config = dict(
    n_layer=16,
    d_model=192,
    n_head=12,
    n_kv_head=12,
    head_dim=32,
    d_mlp=576,
    vocab_size=4096,
    activation='tanh_gelu',
    norm='layernorm',
    norm_place='pre',
    norm_eps=1e-05,
    positions='learned',
    qk_norm=False,
    attn_scale=0.177,
    bias='all',
    tie_embeddings=True,
    parallel_block=False,
    init='normal',
    init_std_qkv=0.0361,
    init_std_o=0.0064,
    init_std_up=0.0361,
    init_std_down=0.0064,
    optimizer='muon_variant',
    lr=0.00171,
    lr_mult_qkv=0.5,
    lr_mult_o=2.0,
    lr_mult_down=3.0,
    beta1=0.95,
    lr_head=0.0078,
    grad_clip=2.0,
    warmup_steps=200,
    schedule='wsd',
    decay_fraction=0.901,
    decay_shape='linear',
    final_lr_fraction=0.0,
    batch_tokens=[32768, 65536, 131072],
    seq_len=512,
    doc_mask=True,
    train_tokens=489800000,
    steps=6832,
    dataset='wikipedia_en',
)
Each number is 500 + 40 x the weight over the matrix's rms, rounded and kept within 0 to 999. Layers, rows and columns count from 0. Numbers have three digits each.

# layer 13 MLP up, 576x192, rms 0.106, rows 336-442, columns 128-191
496537512586539547541467517448550495502487523530498512457469479513587480504554450517463509543511493513448522425398546563505498506474439503479492447570572462468492496521557473512489513458444477
522501541524447562501516487438514537518470457603474462519489489479513500529525504532460499548478435479485459465603480502415529490470484520496489467517498568487399474456555451486485571502534460
549570515544541569532505517502470486457529585504491463496535531493529505450493488460531499479513554458506547510467407536467488544478531491524563470478553534504491509456512503538513444468487479
411507449491478513546483511526482460560506488450529403534478462543466541455481506490558483532508397508486559508532548591522486513490484524450459446497435559555568518521543490494482495517530503
457410492528365500520523570532519476460445498563475565516474497544507531554447479483482533525504615404518446543488472589371535450488482457514509483503403543493574535465521490487488514497541518
427447438546522469493571536502524430478505466461464530429502560472502522616510439485469431491504512487461548523475565544504498479521452498442531487525457502437489456559481531477465561509441464
474457518498472533589502483534449586511505538492520508569527451561435506478448510441486446506485440490515575485512414489476573544463475526508485511449482457474488458506483519537475452453470450
478503477489473544500551517370502523521491507570497484387492431471568494472562505455409496543608465559481509495493499548527507560485521517487577467476517408531507475558471461399506521472508462
536490550501452501495486503503447539525508542538554542506459519479512511526481478510457502539477481445580457534535462515516495494483513508483513517513505514482460505587526495528448487481467498
566524478502445524542557521519507609463496556450456522495552490523540547544526469550471533539467528475455508529454618528453489464445521432535491565480498458487507476466456540458580483482557442
407462527489414516467512538478499497483584514509522487564521504507546584493490490518440562508506510553558492456489468432540501541509535531451505455543516553539526515475476526444514498471556526
455514485502462473530520594512555560461443570518591529563422494557502447498527523439552418475467564540484570480459477434492504463537494522465504534501479484510523438490548477463592495497521424
487519486505526479551566488554485544457408440485411515480482530560517517476497512470487396504509548550465517535572492499487565453512514529507554493525459518437462450520497575521479493449471491
478455525559590514542519525582521530464482485505467524428582478514554502594496450519466369535433552516468495494560520463487484503560559549482535472533485471449503553471555526461543524429476442
468483492475427548443517490484532492531515487487529492554446545503479572506480536474520513485471495553542552500421503519568525481472493526543519504530506476511535539474498473478616498513491454
488471501489449563506505475489484505488508430530518481470515598502491492447479445524502438467455477437543536481500486535524504512454483547445463544522488482545493553545470523470496457537554484
563475471450486606540481463554496434578516523566536518526531474529518430515443454451509471475478468498529476448486478526577468549509473504541570469535496510540474484543513499441508554583502531
517480533438470485525506516490510546470604557525521561542502549481485530520428549479520502514430481441444492432507518492478525457476540478469493509459464513497509437528525655448452496478410507
482541499484532503578511465489519427397520462515583558473506465439505516517502502526464525478492461551531515577468437465497543484390462474542582491451563556506550469438494536513518528505553527
419543530469489485440503557483487503520525500509435462480498447567577443455472532523412511479453519530464461523471516497546485493530417542503471497447511469505503522558533510462491423565477461
405481463558561505501473548488490503453621499527517600526517530479524559535516521472483541454448548499498478507451518426537481478510462556527538504509478507464513525498533508475574490526461485
563559569499507547545508491510474551518509555437484556488482595529503564502559488475498456468442512564441519490493436476439464518457497482401534536447480494552550592494467489502475483482513469
522543446500548574490555529464496458558509490545465458431461464503471430535498551370522528446527496523497512536495460506569509555466514500468556562469502478463499536516532458523477467463491503
460529530504543508457520453547465451490516482489504513469494477517510503542486468497439520521543582545492438506498535464502454423525512488443495555516568529499514506483544503549513557497478449
446558527439519454542548555471500483526483556491580525439525445471532534454578451528525532420527481497400592511415442511478482521488512521568469532511536510520463520479493504494554518503496476
481467455508529545551535527495523519484475504580443526465518550516494500524508530438519506551480505500481547514529506473483445529509415557543504440442436559525500528566448527526447472525433450
433472449489479485470512535493497497545549501493528507515465577499494436534468447470503501484480499543516473618493550512471422460530478464547526540494467480540499536492496517459554556535525449
503439492445494475418539524496574513528506472492498525532496572567499516504573472457399528521514425491489594552485485488520507455514501512479535468506496472546466512495504500507456533507600462
552470450475535467510508511429523488481534500586538483483492570577485532519430468520502567533555492543608508474475510548492524503415439490460579468593467510455574462413592549469454565485484516
508487428457532523505446500477559545436510406552521517491522523522537486442560468515526500496529468477449530463519501509460491506424542538545503524513489573500482457484448561485383496513465495
465577529485490522533511518524524479464536510533516517456508517484538515491475549467468567427535441504457437444464516462489446521459487529609526538442483535452539556500512461591514406484498425
475447467475488454529462496449562557606480528437523435469487442480544478524510477527525526505439438534449429536454485492550463463450551483546464541525497594564495444469513557476489508473547520
457582513496482522528498619498468536461449479509503548547468497543462508590477465458531572559590548458502531387527478532521571477486516497458496487469559505532557489530517499614511442532526493
515497449513489483413540463513505426503454514538490499496483409541576503486544496563535473480514481505488430535507520473510500459476473498538506480488520431584476546490539444484455507514494457
450511462562496530518543483502507466549504505515464456424459457461437514505474455442529458560543498547526481537461483535501441518504465543535477545551551458523498469525503563474512465484519417
434512537514491433588501448539539453484484467527518548560488579516486597510436472479468576477447535523538515577479433492423512519532494411562488493468438527540494449465512489549543521449510524
507537490475532492502504530506472561458533422503549521482469415485514466550478470497538447509446479524515490412494457504495531526524534529465442519508487496449522434468539550522528479525500491
540512531437475526469485536490488547545422463512483514528464471523467547547421432485458480501517537571522517533493527541534491461466513494517499548479555469514543533517516471520441515496537485
463512576449470511474479505502476533517494506482510463463552458484501522536523472484451445494513433461468449512484455459457456480467512530502480522564488473537514584439568491452608482448516479
426538501525568475487493551461524491583516549506494432554489534479467452547530498500553501470489502437522541463461527471533481454520451434525436471496464558550517481501571468536479489526500507
495495458523437502468567446458519458480546506564476509561500500467475506549557623479526531462539542542539460548530478495506492505497552516489540414547474460497530501486546493497455485472437558
524529513501596564511570485520505508441546496454478555518525519538578500502548499483520484547464491479493533478394488460502439468498547481522482454482501537434437448551469495424556486544484496
512467550510536509523479468539488538510558496443510547440610465544488470539511511511506525537551575459581524460533443427451500568534505467457443459497480521491460432526490532481417443420517522
497447603432536518532520489504497491535529561515511504462617508452477396547543494512440501412557457494452414484422476506439527459401513527557488509557499446463461453488424526478500532449490490
515542552481473526437485482518489554461490512448483540499523492550491443499463513543528534511473422551488507464456430530456471643464488514541453571477515538404467422458529549441516454503535489
508445463482499429528407430584539502486487514468532474491558520469508548574475483445502528501539495552464464460445547475568537465530522511488454540556446442518502494590525524436553553497512515
487535500503491516540472553520495467453529536561437454464500474483645596512520488460478526494468534481462496429523518486538492605517471488503474532460426501497501473516580489426500519480504500
490523517488469484419565570532493469423512499501629551500483508442521430458489470548472457492458527543485449543478400541443568483515524522515475486494480524474454550533505506464504515584495513
480516478564535499538490572506507476467570501527454511526417524482519532436443430443537491544548466501473559558550495519446536502513534569503555484497575542430527457509451457513564520514483493
518600526558508522538476534495474479513525517519579552490525494430512530519496448463592434479481423522516440493500565470456430498440425573540493420510468452551578509557533422499505426471478496
500512525488566503429500557465529496511498495476510519532512421469557548490472525485536501429452492511490498526435469493443521589470520476434511539525507512520499528503515475546509507523512453
494533509557495507529471510475478543443479531532531478514513487469579519562459502481511498525535454466525447505494537488471484402494457476531528515492505453508504483527545476439491493560570516
500512439418480491484481539475497523510517470448441502506546540507502519544527511502513528512483512510430494485562488523493488544500513477540489427456461515519493454441537528573588489542483512
506568426538516475640517488487566475452537512449527555467447478460435529491424489534582529510557506445504482511525519528436467449489457500555540466475488516469567432486503496535471524552552514
467586487485494523412490508484519467523500573488486538447587534525514421508450474522522464483498571505421478505440491510577491509452484493513488427488493465555544452501537499452533459472477401
463476490493539512473558547460552518543599545506538479482466557479476526469501439473465516448530467479464481475496491482509474472564634527516547475557464548548480461443482502430498523529441535
524475481566450463488505504484501567439520548591486609557526509478515515530507440422449546466541476491517538492527447561473459490426496517509513480469565472460541509525510437499407484477557558
409423517579484552570497527443463495536511468487468519524466480439463444484493512496535469544529497537535537479445521477518455530480507509520506442471471463500468464509518463521520496461553471
570467493494476531538509549478602480482525471472483468448518435479458464487621483460463459512531529536438536540553485469500546464487453464515534517495394475554548475578479470507581462463484503
476497553472478503539536519530468542484548466413575476547496425572427491497530589486497466508505391559438493507465572462467557478526529484471577456491474503485517459507516470446469584484535494
438515453457459490549571629505564521441549465486529571497582513484506505449460409479492495475521499512567471450466564498518466492481420489492443439448515505493581546526486519509514524564508434
575458451480510543479490559473523556524510529589556494533498490472472559530546540451541504473528574513489419407447462493506544441465478530505523455461491474514408573500554490410541521488505522
457477495492474452536458524470548523487512589540496511541572473520498501428499522468512583541428460419477544440443569475529543589447489502457477479418462465513430547520468463459577434511495532
481532460495496482411523459409469512447490566541545553506494526491513474553495500506464482483485510469462529512469522502508555476485598486485480555513479526557486496419504456464561479485487508
468446486507566601469580519444497443466545536478524483475495509536453523528471487507425471542527551528442491517495465479507443522496528419583436521530511457462535490507515524514529467562533513
491446470576506524512488481491517498520500512484447484488516477565502486524448582462507498570516466610449500515537530461499514515431528534535437523567599518498473573544543487472446426485581478
561515508487495455455456509477400575470520452487439558424498536529492492482566481499446531575541479495513444506564487465576512552490442479543459500507477496544508480584544471455486474478496479
429482534564497564520485533532550538469492437509445506549514513529501482451545491476480459491515467529519489512517504547556496492531544450562505473433496434439502545523582504497492471471523503
552529527495523525532550516522432525585586572487464441481477479480504499501558519490499552537493506545573527520452411475453503516542542546446571547475475489446510463535498495530505521484607531
487449483513430494598520524520523501521551569579593496531460493444498518469516568497500475495431557520490440496494537546546510506489556427469447431516477434500497591471507575445475529420538542
536507531445448499514477488592540464532549508511594574452488452472492529442458532451574438520462526531491482517478459534479571506497522438507492477539488569475501466507495501518445462440447474
492462450528497537466490512546458523451439454483489472468542493502468620447461517498479552512406537527499518489547467518492499470490501526562512554524468521495470558507569528520509501555483511
473506569490475488549502493477442542504503551531509540477472522543507490492489517497471517453392506532500514519499442437486514483542448526505548493539448548485523476581545538542481492514496477
499464456454389554533499492617479527531478510568464510462442455440479478500525491475513475512595539488502521453535456523531506485444471513555509466534485551550462445522464466501437478522474470
472465434496525451521468505538524525550509541511526451433486448524508469469505601510519458498519472500516359435490510441509484452496456525529529457503508479449495533555520504583516526416595528
560553457478545503495478500482523544517518526544500557399441500554483489580476503495574510461533475447483534502463502550560444518472504459530467465499526500511503513519538448482550500538526482
460487473445503503495507492503522444468508493455546456460576544494559432549510406537473533499549469523481537516436500552545603425479496575504556558492506487547510522509525504489549541432519476
516434494504483550511515538534558452475486550529545514445447510543487549475459441555535415513511440522484582555465463483461441564499533525520444385474500479450485471477544497573558528527489476
469485467477486532518475482495510526441498486511514538514531531499475554476423464464464495412545475514470562518555512447490431487498507573477525464587504479581491497483487513498535450497489506
526529462446461495576481488498561519479526459483430502530442515522489515512486472493495553617554495452497482490591460538432514488477486523575541514510444516520484527531499498469470457558543493
457542446514399490524489546568479542502569406435509550510448493459478554472479542472524499454453492459454485471482507491550539494482470509475519487484512540488439503564556483450506508497473454
455539509367456546535502534446469543445490538526485562478498465472478539486508523547501547595449496505520439504437551507537526466498500467535599537462474487561473480523482490481494561478459496
453499542478590499563562506489540485587545563505440439468484524485546508454525396544520513479474516474504508528522404473425496474434455479460466534453466461480460492559544522504440492464498473
491510540448494515514566490544442486568479441515472460489475459538522506579553482452548486449509500473521470526497427476469476493515505511499545513440507578527538538560491502538506527524474447
486444458546531520503507437472527483576497512557461487436516535461579481479484480488517560510495553574540473525464460495548430405468470473418616428585436489477422484496528485546472503532534464
450523474475561518486476477555531538523584611473554519498425507469498465457488500554434555540488459459482506483507513545418463515517476570458533468509534546461517518445557483546464575480486498
545535479454531582546468470497492577548509511474489494504424493517430529419454460508426484528464436470474573575479492491478483468499500473504489476485535500502502461468488504417481557512525526
500555591509495488545487491519511462507499539477485472501567478463480487444563458556496544534480515517433490489470525596466466436466513465550515494565487464554566471506510539486459507444491451
426455490451570491503516563469475550528537452462475515464474545410547541474502451513468442582520463550564509507491523535513473481446488546490513503515513445459479398425522531497516497461536532
507505454487472505579503549503428484462497539514505547546484508555486517467508486506536458507516534508524526488534449454458477448496518514493484509568552562557553485521536458518485534514421467
507585459563492477516517522473446454445472510486561503489552460537496478499545449430566449502548550432465472452469517514433482583513462499477461461498586521416556439576554482474545490453483512
455443427422503501495471533499493531439522511488470472532499548490527440533479571441546494521503505531513487508436468513529512518502427530514526484515527515486506542486525520482483535490446503
442558554483549527555529543504472505505525482501508493496481535414403468484429570491467488508579598592509490494472470474466457466517462611579404518513497439496457539512499516510438473466459541
478502523590448514491460510501427479485487539541500533446504517468486491510486524476541523505498503473488495545505535513490459609376475500539493482534474519502459504544495477500495557537539530
463484518492511500458510586500457531484492418512478512398492572491542489520496533479452519546493532534514516502401462487461449556477470537483508543528455522473533487553452488431522508449464519
459547496464518476468509558432438427523474539448440497498544498505522515556550483536483467512514456518511496484519505373506478527509558411492489605502486503512470528510572471435490523471538454
503495523535475569504509550532542512566538505500528477521505471509552539454508529472549446545473577489574426498476529545520515473524462499467518428553443492464445461552435507511507596414459499
443545498516452504437484509561487496512515528407536492508498523560506459478530485482448438461567458486429484518489571517532554490442582577505494466542485579534517439559458460528499424466545475
492560498493518484428517530439497568519462446457498529505444486572557555515483500525450521502509520504497475503442506531476474517504464457505465447584498540513532463513486482459450523532513484
516533462488484546522511478477566553545525539477491495448461522438422550569560542478546504468557537497468475551528590492503424490491493472510504509509503464527504445518428482482468473429530489
497576513463554546478550556458506474519557492470513496485499410551509546395403481481530466463466505450426463497493520513430492485474581540415446578539452516525474475419534503458501460535470474
444525471506520497516530454511428534491514499579528504541510489470540488477495491485473536530525464536520455610497531437494473495478445518435538455549545520529474556495510456473497517484506487
493572488529467621562513461472498520512521476530492525435475487502445499537500462487474538490544501448499513558528466438490485493582486554507524492557510503488461486536502549524479522462485524
473521507438466455543535445516578520512496489577516485493552493454388529513480565469499473468495527567491494494464469494435463513526393560515414464469465496536419423542525514475498494556452446
561526533457456521476472500471495493561553555500559551525467504415503478488492500514533556481508475497541459538495602506420395495470443475515522487538447463486496437489497467538458476438460514
509490488484492480516425569474557537489487465507525532455473568512515426538565552480543586533445516551561497489484522521542507576478495508426522455542561484509502503484497563552424464544465435
420485493480533450489515573564420488504509549539507474526500535523554534491529423556504553493449497498497409562523482481467486458572462574495491460517441441502529554547500552553537482511546480
# layer 13 MLP down (transposed), 576x192, rms 0.349, rows 336-442, columns 128-191
540588491451540524510477498426490492463499484560487436461532552439396518564533549569507464520405518486433475525452521580543457562481522491506574565543564566492482485527455512527558505509529445
553502484478522468541528512533461481481522499494485467486554476501518466512523462488580500467491576493555486481488537502596475450519533451579548537498518536510639491540453527568540483479495472
556507456414501521547499459480588527480447414539509522508457497434512431480578428496503523465493451468510449484537516497508508507509462548504535523480471544525540529475471479445433543514489529
561500551557444494536500497491483544487522475518591537432507514508501477488485476509495543439540524542531585498441547516499481523517491513405487508497515497504410411526454508525476570537447428
579549451490527444571410469564457610541495460543521457491491556507595508486476479525495476505529414448469494494474490462515489574519483465522498493542536550516468529474495393536473531539521481
500444526521536514443514564474476550532520549536453497535514493494531478439466508504448559542517581505505475516397481475462469520511465507449416546486517516463518446569501431548593488457481391
519488476450472494502493541457546495462555564473458468465451539535517568520514491510493455583480409492470493496429583511495485463556532429509454484495436501449523516613489408502488479483401481
557511481530512465541449493464556482499500521499507482478448431501484507540512464497455470456503486449527461537560561496482544524521521548512609545569473465545575495487474535510460451449514443
507543502526556523535476474528502462530509542515466552476436532507571512477480512424572551504513463490513497534474493437505537469456469466554487514454471495548521483523500466492482418514509490
489533467484530470511546520440502458582503564524553463597440534479548527491494495516525540480504452506546496463407513472465386573537537508506514475548529463502477515560547519507510549417520407
510471486417512511461456470504442462476472486479471536491562521485479486531499553550455416525465535502471469556453519554529492507436432536449520468541581461527522518524417482456574503476464495
504502510509562548559539483446491489493507501474469519470479454514524527525488560466510473466417553561505550487511555511556548472517495455487548509489447453433458412529451450478539529511418548
454566435451480475493452509523496533550491580522495481532499534457471522518535482541454552500494428425470544522622567529537430525500510527498515559448560439481580510511479458505439462539471505
616520476591581469511451489504508480473493494518524509473566477526428543541445456441498419517478518550551570497630469583513480486478446506414489447520486416424483531496558442471527458393460526
569406513540513521598444493463433546557537477543428474468548495456513486446504438505537500553462522496486490494611566453514502523526510521483466544494481522525513464461511491525447477512493483
419448555544523444530516503517439483491511544507465465470443496502550518532487524491458568530494510474531462498446520431469506475502454518496573497454516510498431470496490449449535501457475481
481430479568551527531479494514452566431474431459523479551535541499571490526536502458544511523488550496549464529466489477450526494549546499474539484509482525454404533501481543530481481515507443
473473520531574454528526504475457482555420509521512498451480546498538499548548487463533560513509485467517508553444556399494524536458475485497543506537518565484539486553560498523504456504488547
459518475533490496522437486461461483577392588435473445487548489531480546489539495482518469527546558508454522479540507438444509525496439473530488536541540496446458512473542520483488522486482505
503477528475506497432470460556461506564494476477562496519533480407485514491516538490537487494521508437545472538513518525487504547506568494496465514569496468552467496409540521520549505459510487
537485512477480469523515499502452494511433496508454437507572512486516442489484461474508466497515491524496558484420501565539512564517562542458548489424462540523422443476480554530540496524562534
520480460462545532486511464469483483545528489501493520547502482518521475382482474486521490559497484524511537512547493496474494466482424480526512496531487551520533475492513447463523480515448503
567519435494452510563503508524495456500510486417522475461483517556415571504557496489500564431487446495540468486615494457593501507496517538457512529473581485465553545450536459502437548549482493
522533560568469546478536448484504485468461505490508438495482432495530497453489481547488462496488406465573499557416503490422506565427462479512511474491521487502396476555500456503458487479467545
464499455479483514444517551516446485459572477485444482493510461480447498428572504511498492521485538474522572472286487434498466532517509513508549462483433488458483533548563489488519480452464468
442555534494547462530438459491545471493513538495462486488569422513554587499586523487502455399509483516425494514515517489463469480460548506500546542517532421479529499484502484528547442483463530
488507523538475471529534531498530506507492527518481545468442549497447487527596519428474516521462530564474486516650423461471480517423495506487581509521455535453516594511490470503481505493505475
484480465552501492447397457506585535506407515519426483516592518585453545554455447549584517448543520556557524467446531563524579475495570501525477508470447536466560502483479523424526446471445580
599532571496482536507558536505550475520540475483437511539494560480518463504526524521469497468423608437526530594473492476582505549507482564539456547479476482417562456485484407505463450534536529
480552476489532556483537425471475459467581478493455562470482525519574525510492480385557505480564477547474435542572453516499504507480528534564491557512470480486496441512451553485558522496563495
541469508562462472438519447509447519525487478496550508473514516453450541547572453446489454525459488543520498510463555592449466439536454467482477506456471418457541527437433482599560451445572490
475480464498545462561505456488541476559509470558565508487518494509510439456482508513483605481450518480519495475502478514473486572554552487454406453576480502555424493501485487518494522444514394
466464454483527515482455460572533484446498506524473473479557442520492465482532447477493475490499544478517453527620508469511500481537512516512475465478480542551547569505464499506420496431545471
439558520584525435502519529505481518515471502588495511543476468468510451475510501511436513546483465519504535477455529472464505446532540520492549534536474595504507545481471564475500576442494554
523526533475513557488578538462510516528473471498413531422449532525536488468492496465523496565506535463440454484574524482488458507518437431528560535563512497487547533469481568462526579490517496
479521594502474510460481544522521489522545527454485405492493456547526498478575567493506495492518537632465457440465531543490498448564454475519496512499556503474545454521487511560546486507529414
484546518486530450491547499611529477524444512433495563521500493510393546502523493445487487461503464486463455492673543504496534467538469534513528418484514525454496524468523508539485458519468488
511477496486487403457483528518525510484527505447518527463463516486463560492574504540517494562519497492457504614485510441465542545465495443462481475463505513490470507540432548446554551482508473
485507484508508492530486507524575426391501494486517517538573489553458485501514492559492540518511585447515525478399468496475502514498493543510564441523454486539496516580486493538506552479518501
464541475529503501479523465521521447528513495448479500553486574428428545483485548543507500526519515494537505454427495465454454496565538434504478515517521464494441529463500498558525420460525483
501567500518495510526464511463507492524480543556520419527442500539546497532539479475504562544438461513543549450578455478496446514551447544467448500524514495449497555505493475522580428413607490
485524511472513436467560513570506460555465509500503514610601458494476507444495532555563520523520465424532598487386504573536498522490462445480515538453425460469500592529490517537441529507473440
435503568495553514547465497395460447501557580526586482491464447465484500480549453473516553529479489517508581479691444434512457480488451518476503431571519463528495470493527544551452482490478406
461528492480442474569460526483538516505495398543422505487514446543469462412499479492520493520488482506458484518497510530491528423474542543463394547478480434535565490502430576599510474548623552
490588428464582471528494468472605536469548497518452438412423565571488525477542491457527457444488453502487516422386473512452509530513503552570496462531530577573517460476486417508512555460529522
481420550512511539510496507467490539476509507534556478506512411524524473556488438556456506520468480418495549425484488521527484417519514491541534479482445533546508463458516501529520498562488467
455437448501506528508433482463496499532455554528482558501464558527493528494522490500509526501423546554485538479636513507532484497423474577507506496471534548410546495470475546522467424492457529
430465495486537517558467526498392508488509440460526527526505491513573477475523531473502517508528498501476487463471464416554466505441452440498483516534472540559638487485522536504574547436517554
554568508526521441536517578456453539498408497480549511519531453534507490508516500495494531490516522514523591492463503560489483506477494518506534450475430541545522457523459441511539445550473498
571521484496444480525543454549527532498481496545513487442487510480468449479506479469464511499472492535452548460524459473477528453437451501538435516510448510468499587513466490479517440559520455
541521491490500454604530463444510500474512499497664555450554540507473499499503490529510436555505480531523577438391503493460497436507467467534525526500471499489479567537537572559486500474473475
514476499515515508465512522479479461492548502504438423505563502500488501473522505556476522538518505557537518499454454485500488486525432477488475554574523537476457509459486587480491520419490427
530480519544403476466463545507494515532513493462523484454541504474503548532491463530499506536535529451516571526439544567532579524496487481475458470445541485473496557531524421415393518502523510
538490460548477471546569508477427478452513467512448432552582437494524585567546491450478460475443479526507508572511494474456548499518509453457526562437532513490521497475485511441468469456545551
535516516562465460561438464495541434448560454498477489499485518635451425554498438570547423510400467478508508455499522486508508562554456538479496540510484473520523443396524495483495510540556468
473514507523473476521504460491488590546463479452512491586438487525477459534447512489525494469516514368597590441528535534589491527530587511540508497536521494534537505472458495537466527429555488
508554471504542508568493495569505511506515469497481470507430519528571505515465567537522486503460494512558439507409487465500514543537496494486445495478473489584531534566438473514505475560469475
499521485507498473518562520511534507483517497438473517528542460548502494517448432442426501552527501469468500520406519537561538464476526532500566544487457452479518546516482574497478469514542537
604510485570484435445492535514498512527474433467509551482458455443486519539485463445535512520495438530458547429527458477482534456502423535528558555463542607436488466460471539501509611517500575
459518451550477463507492491506454453486483544451470511485535492429473496576522637499473508501584509493478506538501486525513545450461528510536494478533442516560534520451513471563542530524533490
441579505445512444503459473447437544492547514505529469486513545528475516543494464511509492459534505498545502486499493413540467506558478514490518511473477452502473501546557514485502538442451497
545485515535524575476498403517532530487481442451505565501506516533550465433484505513480504566485504498516467518405530510493541532505542494491553475454522511505472515443521529467466514541433537
457506381537496459476514530447552459465576503485510497474465504490542478492443571530490473498487450429461618512401480504446542596525456494538523466555513507503551504447533488478491485516503522
515523487477483444478546498521460523449484468481488495500502600506495538525516454476515498509458427507469508518572473457454483483455520515481501491464491508512496542513524429474491494501472473
472504547529488577486442502523497498507436508542509461486475527477563533465528589491569532509536577456491505441457553519515519530534426461573534508546563509470488507453496446516487513477508505
435476524471545581544444569489546441427525505503499462503532542502546515523479443480536495487482476401481552529618568538511510509484521476519478423546488487449518497489479567479524573464583449
525534521529546579487511542472483443576498522527508508537512492492475493434520493505525468508470492498494528462589525524487442490486524454473414533509425477496462503485486515526510500485455547
429520507556509511508567439475455489532507513548552478488513492469535472506496516536552524484542463482450530554617524486552469487501508447481440502495539426431459508446473521482496429510562496
530492469525486568496554492526424505589586546495476449475504517475497500528542439533455539477527483501444508509648471547466539455526474556434527483521478457383509552528476481530420514465493498
490515456478545524532485454502402500558486451510548526524457555483511561383515419446547525517511532528593517454555545460489552535487512501547541470496530551534536445484501474513516465500476431
451527587574532530469521479512490482432484452508499440503470521466501456555411511517553452481489486544436545547474505481486476438526460444486445406524500506540476530527513534534544508496498478
506606537478452491491550498485504540558504525549510548482494482542462501484592460432483484521562451407495471491586456531577438508506535456494509518520507525531498408466523536536535494444532491
476455436478421506506516500549561446480445507490500532512496565504521561432550486473512522509511469418525469525485451464448495521522559461410565464512534471478489466504445451503518474512476473
498568579510464492484524478489482449518471505474488421524468463500503511551544447508437423476502458492501408540416469538553489433540466585545458428424527566471506493509525499512467533472494519
525530536505442507510581523531550501498516525493452598535552464455452472513476504503526443440482491461507578570528528435483467484444476496527565501566502566584523492501562461512593447542516497
544504556468504506498462493478499503443552499521473450572460539480531434504504504471503558500530520488457514584512509443499490443474535454551572469494517595540536498473521497529518564518451473
408445502485476539551541525516479465448598389541525470463505515493519461522485476468517465518529583506488472529450495534468493507527468513475504485478472470481479561513550471489533519530528508
508512494534511517475472467489526536417511492473547539484502538553474515466441473503513479538466561488500615534486509511480501550572568527573523429492484544419493477488536488509530472519547471
481487572506504440510490508512498401553460478520442548570515489482526505552498472493568435522546447406489530513489477496446545472487514441547536475491479471515544519442470536502544498463513440
440492563461464463423480442556572429513472439486514555494512450512471503538534542520474470457566495475567485547542514448510467525498449467460484516457472542455492520567520460465510523440482455
414510475500497417512547534531531472530578533525475508481492441488503547523519565453510474462551519453473547423484453513554478519495485478555508434508480562556495492498424444476484526479502478
487505486475458506506466486511500545487402481546541474480532580463510504541513432530516468439517476529469495434514498463495528540522474496503506489478485553493500470533530566521435505520499385
485482472463490503532548482469585471508530611538485504493498495532550487494392518551548462431414466541477533517529487502454484539471517511511546477500480465479513507523468487446490490488483526
550513540487488465591538531598576515422453499412504550408484545517515465456466484477527508495505516589530559426553519484491582546551459521510543573523453540449547474511501451521419543626466552
461477466558513445437533504457501542517483540465515474567520533462548483475531503485478554515498498521535451516566510524447591453484545531520473477502488446542601554493468591538515432502484483
506509482506440474517479453484540476550557549506543495472456465382530443496507516534443515512599467523428512493514433545577457468460504556473528439556462488472448413458504499464535547572526549
528555510475504536485501530515486505456480456468539547467493497520528454529465505446526408472513497459469482451536549510456489472481484455489519492525494418475487511446564466484569512431484479
570451459511487539472515501542417460527470498563423477511505505430485562512526499553381524591542585441499486566493527589451499519483503507508491472386557543475497529459453488472529454526530404
527519550449544483486480469450584402474489409492549492515417526537523483528527537508487499512534451505566543487570532555516551466521450579526477515543522491494502470561476498468455504426516509
585499517509401473453518528512454493510539532515565461535375527485476465497464574470476442502438506444583498470573505493542524427456523491470407494508525533471479528529589487467551481535546482
476525428442512466503530451483485509498457480526451539473513559431537517493397489555478489585549450578503456488505494515557516525520510439576506529508570455553515442496441543561529478495459463
515469485533512495496534401476495418464513484502561477486441532504526547490454497559495507526582539556517518491483554561546473491581550464490529514469506501492492485500521491506419533514568566
521491487541461463506621480511519519499449526533459485527505457486483421437408530522495429505584516509581493498451457463506487454529461490527475506545577560480482501532468527412496509537500483
576547458416514502490549538494522478473519487478547515472491534496548534490557541576523512549493478523486453558429447477527466431550434478455514528541476529424560532540454431528464499501488470
490448581549559550420482541504476443485489427551546402510464532545488498453449507506458494534535537547473460544565522491448449478507554483515404517543555513472525520527472508488459492614520533
558465447501513520496524480424504544530596484549544461507476585529422506481464472474516521493497474504513480462764493563503495426409501469492494482507465470550488481467454472579480509508497527
436492488509515491459512523573513505476494531434463499464492532538526474589487470479503525469410517529599558437480443534532583464568477505442456527524545602537438529506467514586470455518505507
513519447474436490554449442571554520491511436497433501523534445504490553444530498487534501482482479465535505496530519520470480375427572471580420496489504512481545533491456582513482456526513538
447505537520488502484523457522448499410473516502523536506577527525494433494513512525533565490509490573513483490488533509531505508438422459526483445500522478437458565525538515517463499452505429
508530460505472475448495533572531483498497442451505551552520486471536559538533475484496465480528441508512528480568524462483502478553505534468462492447554503439554527452516445498450491547405462
537500518548503501510542548437506507525485429518515575483560452483540555456494436437459533501546482474529527472437572442465460473551505480570462580394595555553454537509405446560520436496531591
525472506494539524458473564486492410484485540483514520528522561445511531542559533427486583469425477521501506517526495537526456519566539588480515510434493572537477459440541479519496492477502521
461450501487480462437485428476527458548494426474487464574500539516503534512486502512498583509476469530492437524476451542514475490468516493491508495576499522446518495483523513583516553526516499
498478473520472422497551446530513470612576434526474563503474474531552497435486528572615519492537551531527503527453518513510456500524468492443542513479396440498436428475533451510437509597487498
535410524476516507476538486515483448462524553479530532499542532455528619508507531522454521514512481487483541528473472499505461540518496576504503508514517502494561427506480428478580503488509488
460486497559520593475462458494490504475495506515525463435525545534522482483465491433490460479471504526478548500657508524438431476505549594499534542521524510529416459518492444503447485515547486
569520482557457515575505507424479490475522492498480490466458498535548571483454572439488531492446466472519460449435411546552531467536460478524520535563509521489476431554496527422441468471455502